From a checkpoint of a small transformer trained on Wikipedia: 14.2M parameters, a variant of SOAP for these matrices.
Each number is 500 + 40 x the weight over its row's rms, rounded and kept within 0 to 999. Layers, rows and columns count from 0. Numbers have three digits each. The size before them is the row's rms in percent of the matrix's.

# layer 4 attention query, 256x256, rms 0.126, rows 43-255, columns 128-191
111:520537432427560490519518496509584509456502462518400548492389514565472484443495510548499498552615513531501459474466481449519507417470499563518496538534499491563533605478492495521503466524476474
111:447492535545426510563524485465514483517499501546510568581507533535493452517523524500497523482563511566506474485480539515455498513504548483521519554415516492533444545491527521413469451484507434
117:481513466545520529426473558522489477547483454557429463540491499468507539460557500509482548513525482541474475446493591511470538467464499495494417523518429515476496428512435551535536511473572516
112:487493556474571550459530505558502442475570553487458530510527469515527510506480521451430587495454535591496479502499616544421510525509542533438502454463512549434503486476492489505437519500515441
118:476522474377439434472446483436478491446480501555484507469504539531535524584537452473442527555579520489465457526547528467635535584431540491510490500419492467519538465466466510479530515480482462
119:487551570539501494502439521438457521493450443470467483570506503456456539472517587546477548436503444434515516494486491489443475491554490535554340502477529400516498512496476482486525489496515571
108:505471465495487488411542533525581536467452523486492426504437499478425454467526404483487487591471527551494436513469507538459529539493472477477513561491540460371471511458491436495524513489461480
123:501457507419580432568473504548429523389443546505498531512495470504532526512520504455515539511533392485493483551408445493511485486485512509499514509489496519449446558421561576524543489501520509
118:471549501480533496504536528495520525505624502547470492461440556533419476524491465471556586486491457571524473526513515473491569536471595555449444483484495482493450508574495520440527455490496554
118:483546471454529461456519468459466581418482519506558571503532591505468525492528530527480572535508552481543441478496487486427505461492553438465477534510549517479539522526480492467537509594452505
109:517486466516528487552442550502570574503504510482535476441415543531480479552460451501485497467506511533501578529489483454502532509543561514472608492454544511466445473463493500430500491498491566
119:511501487494485550539539445503517490534603521386474530538563516514477488438458543470406528506504464484501466538495482510561499551477620538479450460522484539525489462527421502503499513493476501
137:473508451487464544489504511423496508462428442464431465530540466407466463523504504549553604445431465442418489502475492508549510587498498519521484524481476455572504550490521458533535562546498549
120:493496529536472515509496494458497482506530513528526455592523554525503554580450543519522391506488574506502491395528431554497535505526544514496451437545469512531567476479523465521511468504507558
109:493492521501486446532513491507543475472535476485579508482434454561560519434514507491409485539481559510497485472489530560499501493451524595440494455550497497490576513530455589504466533503471501
127:460426556457548480556477439507478455553459516430520527490491501523524417421459499509439500511539461485509510503474410517516484455491527451506516505494617497521535500502558408470538543503435531
116:494386541479465476533417506512519502510537482497481531469529506470509513558551452530495491475494498458455553546486481425523466471518538475433515535530498500485503509549501472540453511503481447
126:456483518531470497511456509516414473507517463477515487525473435489510462454420532543521594441526493448464554460520489488501517545465512492555441513502488489518482547527480486535513510500465527
115:535476454494453433496519564570480455488501534423521496473456549525427485467513499506408511541513583488501430491522534487499523471555492477522502546557556522441545543517536489509427532510501435
128:494381580441527546498541527479506518474471518429471505453560473498516508460496518499536489416514515433490504585544439505468466525515437496515527546499505430478531539526454467471503459538530526
122:512479579481552515575437495477493544506442563473516517547511497414577441461527506564505449438454483415541520506518397501461468466561439552440559482534545519539550527487522464501582444479507530
082:514519506497486522507532513437488495544497552484512492522505499503546593503436544470515469549558487495526478550365554540508485488500504544497509516562523473518472470545561494509514464545470500
082:518457503514460533467471441471460530530494430569507600448485466509470528492520465468528478523496506557446525442437460485549526477449446495560445481501602542443487469509597491520571553487497465
093:484437545439478475506457481497490481467511480548455440460513479525520522467506520604408513498552501417518482511588515461481529488519471502488554493450462540462466492545492490523508468486456510
086:568437525542511523574497436491497507565517581460504478514509457499505462503446464499485518473542467507571530524454424432471467415532568516447519492551554459523467442521504484484499516438408530
081:452525461454487500519460549414520489536507521560528464509533534550537487441524539467589498532570499447516511483500416461459543515515508537485454493462514578511461527532562520520510481503540462
077:451503476525553507493559542620567488481490562557543450503471506561501465480559459503484496492504500536472486525553584502444496510521516493540461531497561503500544523463512504513521500529500438
085:526449519539452527536497536488520542540547488464517479505472519450421452496454474498536458522503461516467481540425541455459542491494493541445467552472515456504549510560426533488497518500429584
080:514492576546516529483558477456499507542469475526471506541493584471518493471476512523525527547493468486521509463481505590528498468486491551521565464548501516480468543484565467496519582528540511
092:516475490589556525545506536432485509512463519539559493534531481475483499476462507494476424566532486481514534539447472486472565455503482531532530482559510481470478512471478455553529508527454476
079:567473544482509568538482507412513478483527450538439477458489447468473532530483506469510546534572497453485442512526441523543506412501449524534456499493457450608494503483482500493509496555484517
079:504504556532474512512446424499489550534458565487450567533452512489527533571386499505421579564492502482407441459480512414539483516485475486560490553510522505559504516513461479492498496533528494
092:531524527535501607475521498548505566466497465512504554530479533482535478505560442515521534537600485497446482513503453508445514428525502426478423543493522539561513525524517464478562500567502487
087:526524507549474496492448432508549474494464543558505555577508534492505547521482504482544477552479573490416528468429517495538416465469498467554480537489624387516497491466458464555524513471534460
078:482465418565438454450535452562489478430492438444533530536497546530447463466518609556499502451524508440516551540469590493470507519468485544529500515595618425457537490551499513503481546466591431
093:452449439462517504540482491541454547497524487505442547474500485463479524544455485511474482444520528473546484487511481533480554411482461556517503483493494570478442497513521474446464525523472464
087:439541466494527480464508501516498551488533412472510503524461522550539514411481531482462490487592443523548486508516524470417401452491461536481472519484425552468559509488460513536531574539509509
086:469576552481444501509534472420470552485552462448510476479476480523518499560417465546467486443501523462502434548463476449495524484519452461483506429521519430594537526500535499502492571523509523
090:504531533513522492557457572511509464507441474543532470469492493461428500559525487474568512498467503555412482497530485427502471416502501444409475495481512476587500496565524512407496589501559431
091:532491492532515519506536536427508446473474456494512502499488545423485501506452494475490610464482473506489444486448516571543546567545430485556505567487451509470471543498508507521496422532524484
099:554512494579518514518479470455433596548493558530448538411483486492489538574498507477483520455511527468543568508474541500479552497560517507510561497473501363511494496469492458451541438467460421
087:452512522532516475508520447500470564462515531526469573480567478451534509544461503466517499436513515414442615540477484516514446469458485414427526545496435516625451457507551463503459539437488509
098:506470595542478517544546519522575444561493493446504514507475409486483511510446506473517552484519442512471476480523442477548480497446448552492503566528480445497492548525518471433501532502497480
093:456485472465467544499525475446489474496529429473502605492567515525504452483555474536591478500495483504471463594477478426467472426495506515452499530502553467461502546531606525540484500530531504
087:495418523492527430508463457535494489500524427485555608443495517423522414459472545577491531498445499473461499460455447503437484485545477540531499478523457478451457499470503515482510484533500516
090:447549555488557471518456496489541442555533521495461486417528479526495491482499443492458533503489504489451520501538479492470523431492488436431529520465451501512499526553509434475527524501456368
091:437517473486504533462446474516499482512568486515518506511472531566559491517510568487478543534504468532485539490509448485459521438552532538442465531519493504383486513459479524571494486538591510
101:531486508466523554467516482545513504568551586499552518508510482496527491480504429448559478486491434552464525514538456482535472503493516457404490443516487446499493488542484504424488506477482478
095:522496465494531524549505545552562426519484542465516500540448504495482458505494454478516519520473593578454416489525470556518534461535459502445544526506403534471457480458464466518481457535667482
109:523464533466550515435500436488507451494551503469440448532466466499513584490510504525504499479515462462540577501514458474440486534495536513578471425449501530501542505531470502400459532506492530
100:483488506485468459491472533468533504453564490497511464459570564466509555512534534568479451461469488470504443530495521493519450510522592539487522419435471471467524475440474562540490516547510554
085:482490577491473494451448596442524572566542503461456378417462434525485447532512637460516486476483519525517433480470505474551551495607552544537479518490536498523504451489474514477532493483517462
101:424495525432453501475506487542506515482512437519542516413572545543522489575458451534423483456518433433524509451507540449520501454443610486471530499504552493524455510538511554517509493433532582
097:471567566513442524438503533535546456550499399537504504490484437490466527518555458541524434552404483519498548521480549545458497503523464515516486546500542544535481526541521561493563493524463462
094:541480590457538550487491528568457552528552495433489554481544500428480412549495501441493439511468467484528519493504545433458488396504502481595504534530526494520462501506533513522506458510447510
104:486420504404532533476522539477563470474605524515522477523512604435558540477485507483427411533516522585527488446476432511471497603469579520470529418554471486445478417514509500533575493485556527
099:474563525515511478500488501462498493558465539523498530521511581454501538524423529479546551430498482425487496540568515483553449436553532604510576501521492525568476532492568498533505503445494502
102:498483410519524483533551463519474564439509467488569498485531455504466471448510524491591529507537462445533449534507539496513470502448525505569500403455507542445583521476469493521499494547502471
100:525496584527505454508513532506395497556495474463475524499527574510547456393475525480524474515513520520479530456472488492496517464537500547422548552533564465490562507545593448484520473470496480
109:544540519465514356570496513515517470501472526529475454527511546471486396506425454507459482526520518494508467528568558521502434526426443482448494343575376486489472474593532513500526520544476527
106:491481462471462441576481528519441523478479596390466482443491521545492473496485480452503532599542514455540437498444478421480453472522479526480534483496489497382502448518472481570501485554432477
110:537518469543506470532476461490485479541553557488503475519542464498502518432390492524507550411439534470474533536478451509480532474487495466488545512505515477478477463511556473547507608548416514
104:487601432585461545615543495450508434582505477460469552474489500508534522533515566452525491498531593469531511463557477586514459565507515534504515489441437504551468514506469432499548496450515484
107:511487520454470480485494510450463452487504530492591450473557495465537493513535520479486461529485460450454587593499490509517365456511424535535479480485493487560587517482535514497565493549463521
111:477465562517530492519524546460485504468404528473449547524466590530523603489493446420457511511525483542541503499489536463498534551578516504596520493486525537448493515490460486488506458475484502
111:438538488494501503500596468404541489519508527543537439478544548524490441541493496476479500535523517517413490509472450516541480474523500517501504552505493503496532492441486482521549572460532500
122:482453561507526508557417527436497544439478509436489487523386503506472477490462495552571504524539419444425517534451488430508469446459478459521425431543515475534530566502489500466517501562511500
117:474449520535469534472482548508544517437456551546417549490522495526462479522527558577492493449540426475501506422489418458461451521557407488511531526558499522508511481473428452551461487511564553
113:601470563518463473548500478520534490548488473476477572486438543438532493516534485492480451539519548590409554548415505507432498460527492482571443535498453459536480475462447514483507502601523461
119:480539534618478482462521581407526514453522557524469518506470518444488503525509493552551558421459462478436482521515534477519505560516478572582531440528518490495405535511467498496502488556477476
132:504499563478506536510487514474493553512450543506520547572592475469389513528559533509469555536496495451530507587431486459476494441446515486508507539543549433551477573483479496534498504508447542
116:503483482480501463520551505465554476514554528541509535476482541458465447432525465564444526540545455570487536483472536538503487504440589500476539444475511532414506417470440546476497524522516468
118:428611570452483489513510568467484534484572506448478566461460487587522551503491466504591526471506497510424508462470590480508522534455535447464404517501472421457469460518493572484476464471539568
118:535521437552507495480568431525519496497549419545472506498588500489489529564481425493529508509494503540536504433484512511539514469489505521552502471511477551495494502523508569505451460535460477
117:504484505470561496455506416501502455442482447551495443455539482476487484487507508568422517589518553523494485500488548485451434487536456420507493554444455507526512497590571494488435505543540451
118:529494378546434516453429547511541499491520476516587487473547496553459545495543434490556478575489483557508451483495459594512545518452604529452599489457493492524501491497590543517448450521522501
119:522435469566442525529508523524451405465555505508510457521493466502488462489398474562479492486534521448507505475404484480525489467516582556526593534565497498590481520525526453499516506419460525
123:528468496515508521484592496567525447520486534489444463515518502485530507438478578479435510511527513421545409571454462493415486509508495482470547531540531470500464511447467493499542514562393492
114:483529460454489546522481483543506460549557451419529478553476516498488552403455500498552466526567537508452547541507487464544437487475529457546530512428496469455503473400540506490503476505524502
136:505505438489541546470476438507573496482514491467504484532519518491502584537480437495477468613494542486484460520511559510580515577490529491481528511450482601429519467555565511519508496478474453
116:485574485450466482524536430446565554488454527514517527526462536511477520490555479519494504492539518575494516445497468410470429613479468470558544519461531518454461451515511522484516481470542519
138:476546544494538533488480561462557480477531428524531515527457491506517504506475482565458453507539504510509452413544462480571470487505476507533523514540506449489529486475510488574509558537519516
124:483525416533522481536504531496523478593517507550475524460483536483506485540424531523526520582519561533489471543510568575596489571548529469434565473473567479479448501466502473473456484412510498
118:504444458440547420541420512538451399585440537449471527554543477490503504468497543479523424491417538547491521496513459514509559474544462487587437529458509467517485550495510489477520496496468480
121:502515468500439485472485514509523529494436561590439487490472505485488481494479473505490480511490584503515505573527515462516513549474519456502540493443419533515469456479521539508542577500430515
089:560478502444532521484525491531590456466549450469525431489420519570435455528469467479508468540548494529535503540551499437446467493494563473478547495522458490520542500533452541533481484454413466
088:573444416441515525492542524485529588544592416507487472494545515557562528523432456592507490460501501436477503545483479488449490447466523533513555530548557447451572461507443492545502500481462453
087:478454491500521531524486492448612465563554477485436495472491486558543486447470472489551518456428494537486544493503493540530478464452498447468525463447545499464477445509510464485520480534533509
072:438546424519499555516525478465519517567446510540474547467581538461533456468506470489584504506508536570435482525445522492471477459463585452441493508425511532487459501544415587529529439444556521
087:536541523491493527573437439500487508472445530465566466518526533492469508455513561525503469489511528484505544413524489471488498533500452509447487403483515565521489495509465417425557514515525514
093:503560497504467503492549558550523464526455456499516517529553459529545531507423530490468485447505466607458445495539512494528477447549517504541460511531510532474505490467549437522467492523589521
087:477518497550583504495466532438483511542485438526448553555602452473540528455454453517566522477550531524492540510561455482476500464492470555464545536529560477535488446565553439506511469525510501
093:525522482480536445503503517579516530472463471499585469460433465474510434515565401521508503494506548535443456502612548468519507519483529480480485409465465525461456513500441505469477485473452497
087:521444528503511423484446525520504459520539470545445498465492468488477527527517490480532568438501562607493446487566501466548590502501462521588493495459517479524562463507524443435547522461487485
095:548461445475481459474525522471464460538519463438520502502508508555506483542568504520523471488422549543478456449549513536469461517463487423473512446474549505575482433502533526536460478447485444
095:483597535519532548479509453466430480498505491534463493499521523482506524589539488532474511505491496460524617504425404515414487448545490491516504536540526485500436551528547511502505525499479566
088:451480550518459492464518425488483506489518470472525529505457537492513521498543488507448535554511532469552489539451369489520536478461471494561542502472482450484512546546483513465485544603476534
083:514568415500524560521535481465466462465473518491505528548498530501453495441536550512502458537515510524491476549492504503526422505476547480564531560426551540505514540500473545489476465441582566
096:428452444487529510539523490468455535526523520491443532537506466466525568522443585546578483488566489502559536617437439523466483492512486538533563523521474518616564454480550474512505509461473602
103:564531528462409538451546475472553518519543499515492414579510505510458539491528471503470501505425489458462515497496478487537483530511508467515566506484512495457456470581498534496464567474526516
106:492476513473520491493473376526497533488468500474439485497509519538450455506486571457504530474452517426540529537524480489520532552503541580556527490513584479560488476485461514397490521574510486
095:526469556499483489493441453466531530496468516522460535480473493475479535525481482533453527482481483485560493575444487439526424515527525452524628432445561474516482503553522428559515531479529555
096:550511466504491514508448574504502486457522457527619441515463532516550531502495458585460501504504493556471452448531472449449457560482529517410488402519488500492444512479548478442490498449530537
091:497505541416483490496480461443409434516472563459488499482512445498461497535454440471527518557526520532478468542460516520535494535478503490456469457548544435539456467527490522494499500418424461
095:537540500482546500510500490424543549504503519547458444544528518483527423529496498474476504505497495621408480500482488518509503542487477483515452516466530474557539485568510547437521521475492495
090:523505501538517479493534481485503509495487510522536476535528446517441590530480557498580501485505464523473532515434488465502517513505438525455464548532571491582575473543523455494453504503547541
096:564444543450535489594453523451526513507518560475555472471506491502494500585433497467477557493495480472447585499473526503505496523525399529520498460513467437580500590441506424453491497483564518
100:523485402508512466489446524474496521429511453482494521418494475499454477485562500505515535489522537485510489532483545475486509497462495547577457518546522538543529535518488558525503452500485526
097:562533546498472501580470525506492515592574458515428524519452556497530535503441476513517533559537492536494549480527530471580523536542496473484445527494563491472409377485554429487573506427465575
094:528488474497486479534522483570549555522537570427495593539487517523504454501485567449555502543553481524502585441478484491527535487495491528536544471502553537499460477429452479519422515559572456
100:476537533426498516493439544474528543500489546451497504476536522434537503512485478438516478497503535552564457510556546503557499448453433533498418435532490532532502520499479462470519517506512513
095:527478523547492497544482612480427505525594504520500521494427528519504473565486515473478495493447553518478560464528505518511493561541511468535475465437506503539467526475539486530379509476447438
099:548491472517585564492482530497552466528539447524499453458483466455452506468473523551594521434490525539464522542484517525438504471496550506396450505491465571555504495491512523432426527493510521
101:528507513507544450470466564475458461522595515478542492452489513456544569496511441464496533499482498516539546518457470510462513480487560457480475451480519467425523592511499484494528457482498563
096:373528417519521428513470462546486439473492474488466483503484556415511587439561448470503485515491455480491455510572573473535521473487485564521530512600523493557441532508506512473533501452409438
092:581470468549481492506500574490512562511501523438480523511534499536567535505555558466554488498560447521489512565508488475474494537493455542490488502444513517423472508511532534544543445521468470
099:463547554560510507548509430511442519504534542514505538491496564512534541530461477412563451544525515448439424476631496542570521494536492521543458475584484551551454433516504389471531493486495426
099:473503561468562445487504525507476476513437509454479498524490535442545517526466482499441501516553517503486469577543514444593442579495557499523551517590515467544560486433557455474501438478489508
099:474463443524436539535492561473521480507528516520474549555483480532501525502560459445489523461579511522406487540520457570520512464463507543511472464483435491523453480456488528494481568508567450
102:501525475578453540528530513487496541529487515528458510466511371496459513554553413540539539514471503532549475459497505488504526438520512500490471493553483507553528484477442454407477540484500438
096:550499498552499492571549506483516491480486524488422550488488530560456462507508492544472508467426432489465533589506498470561467606511537472480508438524518425488551454510476477504509451488516569
097:457480515473505428453553423471539555444515530551524439471481527500483590465404534483463513497518513505503555526536551433532541486470524517519485540511468473516562536559517441503480486539467508
094:541492545493490515509522502527467497506476462527502448552447546458504564483509419474426487520445505481564535447551523551490431487467460480509509497523514441430491528425531549517473434395443450
099:499486439499494476552465522492523494511467518532494444503502506415477492512499558523532536476459531492512530505512556501472476522489467451553516466529457519441478511496533551580464534480526534
099:495550494581464488530515493534465471498531495569504502468506472494467459558502513501524495519524536581524503524564568516595451533434482476530467439455507507481479495418543470485547527530551425
096:428457459570501560512556529477487488478508489454503547534541508480525485485491421563513440500450503476435586545540462554431536506470602526503508463551498466534547454479489527555437474411455534
102:445544519479516516543547460509606446457510510467435515498458524458461441516459490476451567530372505496462498524521526555481490533494478461413492501457500499373521438480527555500461463495500447
102:467467505454474544506514538462516485494519536474498587511477510519536530582546517523485498553399468457463508524545526489518510531539495481541508438505476505446506455476509492574487513472340593
098:422472438497537482539535560473432458513493446464477499503457369483528532460611481512507428560465493536538616554480514523507466462453475489434531472556466538547474502472511521567537525446458521
105:544427522548529449433449514487398450478531506508595468540467494512533585536554459452497468482471463514441459471506424499518520543493523506525462464472419523465457475491556529487507468521511460
099:498440448436478533487514363548489504556476553510569444540519499487470419505509462532508522516447475536495513512531522487537490481445505477480522496486536530491469539504529555470443576471590520
099:515514454528503533387512508465536518481586475449499461505453528532468542503536420514445556485537515514496542573528539471515520556499579442513505522496521535461422485473478499464506539483476521
105:523540525559514414457620476499530518532472543469517505515502535501500517482509465491563547419555566490464531522507518524551446527533477512495537407514598510522487436559498441525501550458553505
104:562507538473437464509491458432547482559545574463481529512504515542502505546526494546432529540506560508500495518600514517506615536501469529549511495467495473427511458571443599461473484503513523
106:486498519556481534506490507570476482526462426458423522474505448504561482495533422472583510524552469507516516512521453394463553474511518573482571444539564516523462429419525506521412546566476505
110:500462458545506499457431537589491531533499415456504516509534528502490412492520473560562490526533483567494538514541575470458501472529559452503502531553569476559466546499547533512477405453468525
099:534507562558518475468478515511522457489498582523510446472486547483535476475488519521553479455512483443439478512484569555555461460476470542522534443520467462425484491510397565508523561467501517
103:471480456534529472563529457469549579538546526485489529471556549508457552521458527542460438525558496504512506481519509529542541530592563510540462459515533492452512459425544442524534549473451533
101:588497521466472425442511545469563521550469472548518516494506464491471497548560531483383551430541563532483499445427467509581482498487543495446551454468548476501514528461548516499527512542554497
096:508483462498498601495527493563473482493512514517556515497489463526569466523494520481566490512509488523496529539519416538477592519518494493489499503436517502515504438523507572451568535554500532
104:503550480526497566475503483519449415557542543494453530438546519537553547518482517532452476385464599563531505431530444509495508513505542530483375509466565532504577483446496459464486513435495479
107:478535449412431475485463544503551569497509528502486502457517513567480566510533513507521478490502452483541481501481443473577514477435501400518527516535470519481421524470482547539495575528520481
099:523540449481558526574535517468481571483463520518457553453521520551540473525490498493473528465568505472570499461501503544553483550457555503474505432487468396451534567565546548488524543469467561
096:505513486511528521414459495550612467421560420483531511596479512544566494524519462495458495556512466501579435505520431492414440490509567532448444523501474521441485505435520462495434442523580481
105:552563525475494483506551515461495553551550487434544540496489459421592568444522465572548477551514466465449503461504486489500485513542516508473481522496451406512462517517467479463548568519528578
097:511523570442492484527411391536519510464533544512486507533515491538513526528397556465528624497510544576517459475567506491528515562422479555521516471579519493474519449502378530525505479436525582
102:485480518496493472482474513559494523434471521494512479581575547484493531421389500424561477490464514545531531566484510494462480442502450460422492457510569515496508500478534477489540490485519499
100:511505477468472521482499477538489423485464523495460503467464446419422491530511531540495493555539449565542498522525465527467485539399461527465535454471480484398545533490432508523568510517518535
103:493515447537543452508517526555475445534479528450544521478547484513474511473544421515525457483463426511438451493477513551541454542503498422456549503453468469470424490488541544485473469550514516
082:526497549468528573527444448522531492577472517420563414492555477532491523472446486510516484514480509519543521428492504469547433493459526476488541494517543521557498503515469489457524489543489475
088:465481482534453474524511474500486452474487400530520460573479474439489531509566522485458487505503438436497518481538494459500473508471507512578507497560517534455538519547535441501558530518420517
082:474500512527511492468496425511479503516480495615478480483463509449511439517506491545485489527598457450544531509462459489456481469485505534523540538531488492497483498449543433579530532475472571
087:592513515528475476542480491455354496521553494535511556531535513454476523584492606563521539486497471446527509506470457540458493469490503567495492536533460455504479484490476482592517498534490481
082:446515459559469457506467481479492476492440506560539565480572479448504549516505474421519529607529482488543539500487487528510518493477518504549504499558449592433489589495525527479479519528495556
085:481498439534575553540516513545483566514503489483537477494541462487473499456494476505568500494517480529455469503513573506459515479447546490479424470567597471528530507603450506439550524385518568
087:478503522502509540470496496601402520482552449501536503478511619502533546547544483558439469497548510468519507579438501533496496557515486519501534576519552441524496477506516494485501580524463540
099:504502463529510455561512533508579510448483450419542486527580559530518531512465461480543519501533588528498469454551543482473472458480543428404491493497450505559508489465486492433522400515441427
090:502442541476514502503478520550548534464496504502569388515408475488460563564456518528442504470467532459552495490533525523533583569569552457482474478589451470493516523476516499533479501476457539
090:503484557510471473529494497521464607500404498485514497439484482531473439522391482544492474536406425447459514468490478543536503527518479511483503481529469517526443545530507563461456500519558556
098:488550521459529458527488483553534514509508502546469414453555502502552518509454544483489409518516516453558497582479417427431446438512500495510507530479578556534480483460525464521483585483495516
096:497462371528532403457518489546546470500453523546486526514548530534504480477504572480482500529558523552443485484582508510534552546508400514515525459438530522442549445605540524527480519477526555
097:529532512504485490495555454478529400493453515523450509477520527509447502395470528469493552578532554501536557462546482473474427499497497487548538548435471528517549474513487537492490507497426427
097:471539450392477489461537426544444514483430468532548538543465528534550505544494554509553484542444527464518495549535499450541402498511502520477441434517579463428474501481459554482480509438551504
093:522462524455485509475507529511564535406457483453528509507521475450490469515545461519483508442484423543481539463512468518516515619493506450469530511437476505477465546566549530522511468497558480
089:567461502492558502498503509567486485484485463532540465450494548517413489492439544485480503496462478579471483427498498556486479575564520435466511607460543516515460516429492524515505462553523472
091:483596514471483472497541503437410444480463420490525468475511468436465489513553449467498500507425515478550457523479577463495415519481445527461500541461535537536485592484579512489486567459448489
104:466559491456472489494579439476461493489436513509402553478557461552485545509540587483482441504484539445512506534537515573427498472464533455448443553497485521554434466534541524559565469466542495
086:560481441490463478482464421448455494506477473555460490482507448540520515612552477501527522510489495453492535567503456503562512514469382536551483535469496458581491482527513465457459529509511503
097:492556543442544539529481478527497505493512551495533529509501438506510544503464580512477485452475545529423593449434516456504472484559461506444540529499568460488525472478513491482466518516583535
094:455521528408537495527530473463494546457474520569547438482447526536408525438494443493522429591494500580551491492493531479517513598525557523444490480559536597570515542502543502491507484525501522
095:486474525521499529464492472552515466491485445497434541436528494488497504570498483469521510450463600436511558472435475548485500592491533546495512450524534508509486534414479477517482506465458534
099:553492536481463445459534482552453549497552555528478537541522514535504529502527552507447447483526487445492545537450522482550520473484461442572531555490489484535538469471561481521434481452503536
095:464567520539474455485462505502497504508490530530459528477473520551591437541427442557529530572528437511461597538484534435494499469506520492511468527508521535505469526481560487469484548537454451
095:458487484542475585531467461439485526568491486456455509502519457526465461458507486479508530428467418489509537528475480531496514471552516499514539539511537400493493537559562487445504436546455530
096:534505559463480470399538521598505435575429529520450441498454495425478455506562470552494492472509574601507496503477473441472530526531476515469485489537501515523451559459459539465495466526488495
094:441479485516491537496414471506586501526533534473532541537455495556576490561590437528497516494503501515552491480581462498541468444530602431491492468510561506508459478548525470474502491497475507
089:502497501482550497490522500382584459502527487520510559520509507563523492545474464586466565468546523477506514517478530524523458496510473470497562442548522528462473440602495514475408465573507502
100:570448516551548514510428506511503445548542501508543492495478468487562484506490513507541491502531484462523559460525531525466518523541511493483489508520575484481551559525512457513473551458570457
105:520480514457556530383511443493482578463463480528494484464527385529498474521490467479479516498541562504487430508472448464466545521513552410483528459509476618460479559535559535467501465448569508
100:447547538553482450487493510529486482603466551539507515522486469557507415506510491506508536555522495529482461441568533480560497477458422539430501494551532430553577496554581531450495503526570515
097:524549516449482458508429481518465458407520478486424527500512434446492508541494454521518473525555513487472555595489486471475487458527520527560530564424436546543467453501562515534474505491445534
104:527497476584437528492482448460424532490529460471496509544480573429469486546502466591544538483482490563518480480468475571521519492472503557505457442463469448516548517473499514474534545481396569
102:541538532517473512483447518499503533528552475536484560489447548521487486578440496475463489487571501475487493539489467517572538517449563501476526476524436448563509520522532466566546471488479426
093:537415536640480533434471539491582539510504515454481466531488560566507555523536460534457585469535536593509517487457430517455476512609554481501525487505517511462487510489464481484476496468487472
102:546479583519438466470470496408462550546496517477519475552462507544490469565492570451485495462448539493500438415464558476497546522564534507512513523475497496514438500509471481499484504470577441
105:526526507471504441487455482459521463573519507411469507484419510521486485564531523480523534501505497489544510554542525468541496525513414498523516545467463533524570469506475478466449497492552447
098:498475523524459490411430433589503471513524478496532462467564479504577535483472467501485511576490560517504536521439470502482565512436491470433515480443457535475473515543486520506537544509503531
100:452456564466495480522507474545480419452464488477515524514423507562455435580484534553467545490505461567552518509502528519473459490499471479569572506540544438533539560532602487486431500587488552
097:610546463395494438431536467444491518533439498425475479461484452502538485488538487510543472498498571570526516528471462503492490452439501502468472466458489537535511566490513550530464488494576531
103:469531467500534498472511571415498461528546515521506542463450518457515478481503480566527441509477506541474480502598463525518486495468504513468498523538579420506527475498467531505519446444563517
099:527453482574513519529592434503485556521523576606465534503478505475532484522480457475479524497555456508457538535519511460509474556490532417501450460490488507570519456518481440501583498421487478
098:479538500420524487510485437529437540492432553511443427469486544542572559482501540479458511534457485500537488456501512432511541574585495514557487531514474547450499514516499538516436495409565507
110:431517529443449566484522493466471418444531480487529548456565470424503490487544462597501558489619500425489458509513484536497464454501504489492484510552613495474521464498537456500551520506457506
102:503465475461528464499510497461490471474546538509583451552464489438543540573464502484529548453517428595521477503521501510509531492521456487513454475613482533458551501460515489547497503531501518
097:431470546485527412498510464486488516437443534558508539511520481541464576529508443515536538463454475512479460516501502441509387528521556555524523466435562497590553557394476538482502492541496493
099:481467442471471494571506468558506487507492404470477519476541502492515501553565494547513507493510438507471537515508514380463510466493499494552455496451447475494524468535498475464477528498493512
102:484514413534560494499504511498504535485556527463480507510479586466505445404489481499467523456522517509557535471523540508460533502455478497564463469437523528505502522424518478529531520479449477
100:524446510462485563500562530458513493550476485512514571473517532498488548509498436490543439498453486564522448486502464491482455461507499458459547527509460408485481496459577531497592462512468478
109:529436593438510563512493440583482472526508530493452406520457503477475473547481413549481500520500480468513574389448499468523521481498459562500447518537537547521430526493449463491448503484532508
097:487511508508454530515531533517546568461491558490474538420480481478490493533403488460460424475427422494438488511490394455506532490450515489477541520523516495468507506509498480490489538534547569
100:495520504433512521515453548489515498427426443445495491572455406509456465483522563616500489512519550487537543548508523486520480450461523498506493504490502491501471493492478481526464461545517448
105:506499464497488506525571556454457543512526457485478484537551454532524496538491558498465497488563465478534463483527527487548514540465558500438525506521527458546466473447496530404512541437502514
103:500499514528480492641513527476548486399508481463516420546529516440542467506428522524476524446462443487493435439547547527516524481549437457572513479504540533511527523466542494511488486493467450
100:504503535488514540522496450617528493539568523552553474551485465527514538451477419485442463463510478442530476487531513476458499567503467510473486467513439440513497443501498495546467480458498484
101:540495457505417518524498549482522496449482507502584477560565416475480594447517471439557527484508510452430488512494573442530465570488462494485499600525523576550536509496518424485542498471542526
110:459552487444492489518471521492490464478599595501481521497447511529507513494484485409533413480574499514490529546510512504507483492500412543474459541539522442492533413494452511463591394474469542
097:485513486492553584449469498451503498480573527526517565501511566494622447446478538485487518514442491583454468452497463509503498474532562541463529561497466510411474468454601504507556459504493477
101:510538487579607459433496482467563508594517484498506520518524454478461562466574507382473450510490552504449506488533437444464544548495462468544462498440513508479540477472441468604466544530534468
105:463526447429494544529519426500548534447457466537494529518476502492518486524482560566477501549495544454486562584494523536571502560440504517614509550517525466582449491477522481511425468472484542
093:515596504490458450481589583475536552486579491533473446588596433463542532494510535481486546465499433530449444525510492511521435462481526519521430501469467516517497512449488465545549539554494466
097:551469452488512412538453572449494489486527565510442507519502474435552524504492566448525507448471498506533494556502547576461524484524527497515405527397427469510466485477462510521478413496461502
096:487445530514468490501491472476508577496547499482497516475560532407478538521468504505469571515430497609495522507479548472491485520549499468529544511391514542499476474526577493419419401538528517
101:497556469491449524523497504544566408494528436544509421527455475573596434482447517484476406477545468485516524534534512457571461526527549555459481589550456537561475470482522571449448563563489459